{
  "n_head": 2,
  "vocab_size": 8192,
  "activation": "gelu",
  "norm_eps": 1e-06,
  "bias": "none",
  "tie_embeddings": false,
  "optimizer": "soap_variant",
  "seq_len": 256
}
Each number is 128 + 24 x the weight over the matrix's rms, rounded and kept within 0 to 255. Layers, rows and columns count from 0.

# layer 7 attention output, 128x128, rms 0.0524, rows 0-48, columns 0-63
[[170 139 175 124 177 114  96 116 108 124 133 193 155 151 123 123 169 108 131 144 101 113  86 179 115 150 122  91 138 107 159 120 111  71 137 153  79 141 128  93  94  99 111 143 124 130 142 196 135 123 138 101 191 197 159 146 103 118 142  72 145 113 127 111]
 [134 119  88 172 134 145  99 114 119 137 116 135 151 142 116 138 114 141 123  92 141 101 133 155 110 118 133 111  99 130 167 158 110 175  81 139 137 116 133 147 143 164 126 148 125 109 160 152 183 107  90 172 141  81  97 138 110 162 134 114 141 111 119 140]
 [108 136 130 109 114 138 108 200 159 132 135 134 114 155 181 165 111 166 160 151 102 120 143 160 122 100 128  82  90 130 147 104 130 116 109 165 131 177 121 150 108 138 138  90 133 128 121 132 141 140 130 117  87 115 120 130 123 118 106 140 182 152 116 133]
 [129 118 133 126 119 138 133 127 194 135 151 151 152 104 138 168 145 156 121  93 163 125  88 126 118 102 131 141 122 109 143 135 147  86 129 111 147  77  91 146 161 130 100 127 123 151 111 125 116 131 148 124  92 157 128  91 110 139  57 144 161 157 115 114]
 [ 86 166 112 120 144 135 133 128 139 149 139 112 113 114 132 129 118 165  82 166 139 126 126 128  91 186 123  90 178  94 104 123 132  93 113 143 106 112 159 109 116 141 125 151 136 179  85 125 149 114 123  83 127  94 132 153 166 115 151 147 138 196 154  73]
 [ 93 134  83 141 143 165 113 127 158  93 108 110 155 137 156 134 141 108 119 141 152 124 125 118 115 134 160 171  85 160 130 103  92  87 114 120 136 164  80 146  82 107 130 135 143  66 122 115 102 155  95 130 171 101  92 125 110 130 141 121 168 146 150 118]
 [113 144 150 140 101 154 104 157 101 151 104  84 141  88 139 142 147 107 186 105 109 139 141  91 121 126 165 118 162  92 119 167  93 117 146 125  89 163 147 119 146  88 108 119 143 143 195 149 123 118 127  85 144 123 124 121  91 115 106  95  98 131 164 146]
 [140 158 157 124 134 126 106 123 133  98 158 119  97 147 158 115 139 134  99 151 134  95 121 101  77 101 136 117 164 142 146 173  88  96 107  84 150 103 133 105 171 163 176  99 141 125 132 128 102 114 127 146  81 154 162 141 162 100 123 112 109  92 148 121]
 [107 158  89 129 111 129 108  88 141 119 137 135 106 115 120 140 146 111 174  88 132 124 110 152 117 128 120 102 151 130 165 102 105 113  95 121 136 123  97 130 141 145 132 118 145 103 122 165 104 142  53 146 117 141 173 140 108 140 120 173 147 102 153 131]
 [ 88 127  91 121 139 144 152 150 117 135 147 153 148  91  96 159 145 147  72  91 140 129 135 116 151 153 176 100 170 127 145 100 139 137  98 132 102 127 105 123 161 124 142 130 101 138 172 120 124 143 124 134 146 173 100  88 148  97 123  89 125 189 129 147]
 [117 121 160 136 117 121 152 167 114 108  95 159  87  93 109 172 118 143  99 132 146 133 119  97 163 113 111 103 100 171 157 147  99  88 141 173  87 124 134  91 173 118 105 127  93 125 124  86  79 152 117 129  78  93 133 123 119 161 129 145 134 150 123  95]
 [ 90 152  91 122 144 138 107 196 151 106 133 101  95 115 158  83 146 104 147  89 128 157 118 133 140 170  92 123 162 129 114 123 102 122 119 119 164 145 131 145 103  88 157 142 122 158 110  98  93 150 169 173 127 143 141 158 120  90 115 128 142 100 117 114]
 [153 132 103 143 135 136  96 157  85 109 128 145 150 167 151 122 146 144 153 135 165 153 109  67 105 122 139 158 150 112 115  97 152 102  84  94 117 126 160 133 128  97 174 123  99 135  94 134 120 142  71 147 149 134 122 122 122 148 136 149 147 146 108 109]
 [146 161 105 152 131 122 138  55 119 138 142 120 181  98 136 124 132 105  96  94 146 162  74 145 138 127 130 106 107 157 188 148 121 113 124 113 112 107 102 157 139  83 106 108 116 101 106  93 120 132 149  83 163 105 123 151 152 131 126 149  90 138 144 116]
 [106 103 148 129 167 159  79 151 111  99 127 142 131 120 106 112  74  90  96  59 107 110  72 126 143 135 125 145 148 118 171 107 187 148  97 142 103 145 136 131 112 127 115 132 152 154 156 173 116  78 108 151 114 164 148 146 156 172 150 126  78 168 106 162]
 [152 136 152  71 115 140 124 148 107 109 116 131  94 144  96 139 127 117 121 181 134 121 122 137 120 133 117 109 155 122 146 118 140 136 113 145 126 116  82 139 161 129  99 158 112 120 149  97 163 137 189 135 146 117  79 134 129 126 116 127 143 127 122 124]
 [121 139  90 148  93 159 155 139 129 149 134 104 147 101 162 157 135 180 191 157  82 135 110 123 133 140 163 110  91 139 130 132 161 139 109 126 139 109 142 121 146 108 150 105 124 112  95 114 150 103 153 166 134 105 124 119 123  66 159 135 124  90 155 114]
 [ 90 145 130  79 131 117 126 115 159 104 178 138  93 100 115 170 106 123 116 109 165 147 155  96  73 118  84 117 161 109 165 130 115 101 141 101 116 142 164 100 127 142  96 120 145  83 149 123 101 104 140 127 151 164 141 140 159 124 114 126 158 136 160 121]
 [157 134 118 112 144 142 153 174 127 147 104 135 162 194 134 117 144 120 153  83 111 154 119 138 127  73  94 118 165 182  88 139 112 147 142 150 156 114 127 116 119 133 119  87 186 119 145 159 123 143 146 102 114 140 133 146 130  94 124 135 113 141  52 168]
 [187 124 146 197 122 113  94 175 135 127 119 107 121  93 139 141  85 151 113 111 102 111 138  99 157 123 133 122 160 141 182 146 143 130 144 148 119  97 164 137 128  97  94 140 199 112  96 123  91 106 101 156 148 147 137 139  93 131 116 131 129 127 120  55]
 [122 104 159 137 141  95  84 133 137 124  86 104 140 138 123 114 107 122 112 110 134  98 104 145  79 152 118 117 109 123 163 131  86 160 116 166 129  92 164 125 103 130 125  75 138 172 117 152 172 158 145 104 190 137 175 101 116 170 119 132 137 144 154 135]
 [131 147 146 129 188 105 169 142  97 113 150  87 140  84  82 129  84  87 151 112  99 152 130  92 131  95 188 141 110 117 125 134 109 117 149  97 164 124 130 103  99 196 119 131 135 110 147 114 179 114 137 129 130 105  81 181 165 134 109 154 147 119  97 137]
 [117 131  97 136 118 112 155  93 114 155 121 155 158 145 114 173 111 130 158 110  72 141 120 168 114 172 127 116 129 141 112 143 118 122 131 142 153 109 122  99 125 160  91 112  89 161 147 128  85 102 129 117 139 157 117 171 153 159 117 127 142 157 132 155]
 [130 129 131 145 148 147 128 110 111 125  96 160 105 125 178  96 101 139 134 116 107 102 124 121  99 112 177 124 125 123 103 135 144 122 150 120 116 173 109 106 140 153 103 107 115 135  78 113 183  95 101 142 139 123 123 153 130  74  90 140 107 164 153 114]
 [161 113 133 121  99 130 124 129 100  93 100 120 104 140 140 117 142 151 103 152  59 182 129  93 106 141  97 135 102 125 136 141 110 142  70 141 132 155  88 136 137 107 124 108 147 152 101 135 108  87 117  92 112 125 125 131 188 114 113 151 150 148 185 127]
 [ 89 121 106 164 120 149  60 166 124 125 170  96  95 115 111 141  99 112 142 133 131 137 113 111 129  97  72 137 118 100 141 171 173 131 144 135 138 134  97 141  90 192 139 150 161 134 140  71 155 144 128 127 152 103 172 139 168  89 149 157 101  92 181 129]
 [132  92 128  69 185 151 139  88 121 154  97 111 139 124 112 132 160 130 144 158  99  90  99 126 111 135 140 143  86 135 122 128 130 112 140 124 114 159 175 124 125 112 140 138 124 129 111 134 140 130 143 146 154 140  86 117 150 116 143 107 108 136 150 113]
 [160 130 123 170 161 150 138 122 145 105 115 107 103 151 141 168  94 116 123 136 163 108 144 128 110 129 127 135 102 109 111 121  88 126 103 194 139 116 129 121 165 142 109  84 110 168 130 133  76  60 190  99 102 128 117 157  84 149 111 118 130 107 127 120]
 [113  99 140  78 149 121 135 143 141 133  94 154 170 108 108 137 160 144 103 148 140 156 146 117 114  62 132 112 126  87  93 106 151 174 144 117 161 161 119  84 117 127 155 122 148  91 114 165 127 132  88  87 109 115 151 118  99 140 119 104  80  98 121 101]
 [ 99  61 116 106 145 133 116 113 108 186 154 126  87 142 108 125 121 113  84  76 126 145 141  93 133 135  93 108 127 141 126 159 120 130  84 146 125 135  95 141  90 114 160  78 103 120 127 126 129 115 140 132 107 126 137 119 110 119 164 122 108 138 140 104]
 [114 139 124 147  98 132 154  69  97 171 143 160 140 122 121 111 119 145 136 105 170 147 152 155 116 115 101 149 113 101 150 118 162 152 119 172 109 121 169 111  96  96 171 155 125 128 151 151 115  97 123 137 125 161  86  81 139 105 132 184 106 121 120 134]
 [146 134 147 114 125  69 143 174 133 141 134 144 137 138 144  98 137 157  95 144  89 113 158 135 126  77  96 130 149 104 131 154 104 112 151  80 130 121  95 120 113 155 149 131 117 112  97 110 122 128 138 116 128 108 107 126 116 101 174 107 140 135 107 143]
 [119 125  86 118  83  86 134 143 135 130  85 148 113 171 124 145  99 165 104 111 145 167 121 144  96 109 166 124 112 143 149 121 142 109 149 100 105 116  93 159 148 134  93  84  94 145 160 155 137 152 134 101 122 116 120 106 137 150 147 126 128 111 195 100]
 [ 89  77  82 103 158 109  91 130 120  81 126 141 103 111 116 164 155 104 135 132 105 114 103 129 131  96 127 150 161 156 135 149 166 136 124  93 130 173  91 166 109 142 108 110 134 117 116 179  97 124 149  83 151 143  91 112  95 120 126 178 109 128 135 127]
 [119 140 128 163 118 131 118 129 166 163 167 114 129 182 122 148 102 183 111 130 175 118 111 123 116 126 136 135 145 137 126 149 133 154 127 114 146 142  83 164 109  98 125 138 149 141 147 138  99 127 126 139 109 149 158 120 128 102 132 144 112 149 149 118]
 [130 125 134 126 141 105 117 111 137 122 181 135 131 164 138 143 106 102  98 131 121 125  94 134 129 136 128 175 107 127 147 126  87  86 112 110 153 126 128 122 135 145 165  97  91  96 114 121 109 113 120  59 151 129  24 102 136 114 113 174 124  95 115 105]
 [156 100 147 115 141 138 172 128 145 122  81 145 112 154 105 124  90  90 119 108 128 128 148 120 130 167 135 149 137 134 102  90 133 123 137 148 140 136  93 140  80 146 127  81 163 155 152 129 115 162 143 156 140 128 179 128 138 137 123 163 114 117 122 114]
 [143  80  81 122 131 120 112 130 108 113 153 151 139 174 125  94 134 132 129 101 125  67 123 110 121 152 110 111 138  97 124 143 114 123 144 154 112 121 156  94 105 127  84  80 147  96 139  81 164 100 124 103  86 100 133  61 145 119 133 125 186 108 107  66]
 [134 100 182 110 105 133 153 112 121  90 140 114 120 122 138 134 159 152 134 115 105  94 113 199 122 122 138 114 143 101 149 110 113  91  90 122 108 140 166 131 140 134 159 105 115 139 154 122 120 114 181 164 119  91 119 131 102 123 130 158 101 144 152  95]
 [131 119 139 121 137 116 158 144  75 104 199  94 141 121 119 207 125 116  86 125 177 164 114 162 124 136 142 159 148 150 103 127 122 101 123 132  95 139 143 143 111 123  98 130 138 158 155 187 139 121 107 163 108 110 141 117  96 116 168 106 111 139 155 152]
 [137 149 132 114 138 158 116 155 137 116 112 128 133 130 110 108 140 157 131 152  92 158  97 124 175 168 111 147 162 137 110 110 160 154 110 159 132 142 171  95 135 146 123 123 160 179 134 120 137 115 135 116 104 137 149 127 109 145 115 153 160  86 114 152]
 [126 103 151 138 131 124 141  93 165 110 154 124 127 162 109 169 152 133 153  94 151 110  82 115 133 128 135 149  70 115 152 122 154 152 180  79 141 120  86 120 140 156 114 107 153 127 130 150 122 161 165 136 111 152 107 154 117  95 188 132 136 155 160 181]
 [159 136 100 131 146 157 144 127 140 102 148 141 157 140  84 113 186 125 107 140 145 117 154 139 168 142 121  92 137  90 117 116 129 157 119 150 111 130 122 115 111 119 150 165 121 139 153 113 100 137 147 171 113 121 136 134 135 160 125 126 117 155 149 119]
 [103 187 129 175  94  84 167 136  80 125 159 137 129  99  65 135 137 140 172 156 160 116 115 123 124 123 105 135 110  94  95 136 174 139 114 131 153 141 108 120 118 134 103 101 124 131 138 141 102 136 110 120 110 159 104 146  90 136 122 118 119 133 126 126]
 [ 84 111 139 124 120 149 148 166 157 145 134 134 131 120 145 124 105  89 121 139 144 113 148  97 121 125 143 110 133 118 111 122 159 121 201 112  99 130  94 140 139 117 128 119 187 111 126 128 162 174 136  77  91 124 121  88 128 110 134  90 139  77 142 107]
 [123 124 186 147 149 115 140 110 138 116 160  88 116 130 135 123  96 150 147  97 128  94 126 110 133 129 144 173 147 164 120 175 177 135 100 130 157 155  80 140 139  90 129 124 114 106  87 137 164 120 129 121  97 157 120 126 123 151  65 163 105 130  84 127]
 [183 111 134 175 172 147 128 108 131 173 133  80 114 101 147 112 133 132 179 107 190 106 156 166 104 131 112 101 165 148 112 148 143 181 134 151 146 144  90 138 113 124 110  89 140 138 123 148 138 150 103  85 126 134 122 130 136 139 119 106 152 144 146 101]
 [127 168 152 116  75 169 101 114 177 121 164 132  88 117 136 127 140 154 102 145 118 111 112 149 136 124 135 137 100 109  94 128 124 149 107 104 155 149 144 105  99  95 110 122 116  90 139 158 136  91 149 132 184 133 158 118 155 169 105 129 116  86 112 166]
 [106  82 128 136 100 106 142 145 156 128 126 139 150 102 125 118 122 134 147 143 111 121 141 124 156 106 145 118 146 119 157  98 124 132 140 137 127  67 157 143  97 138 124 139 116  76 110 145 140 142 120 100 121 113 134 125 143 183 158 125 138  89 175 146]]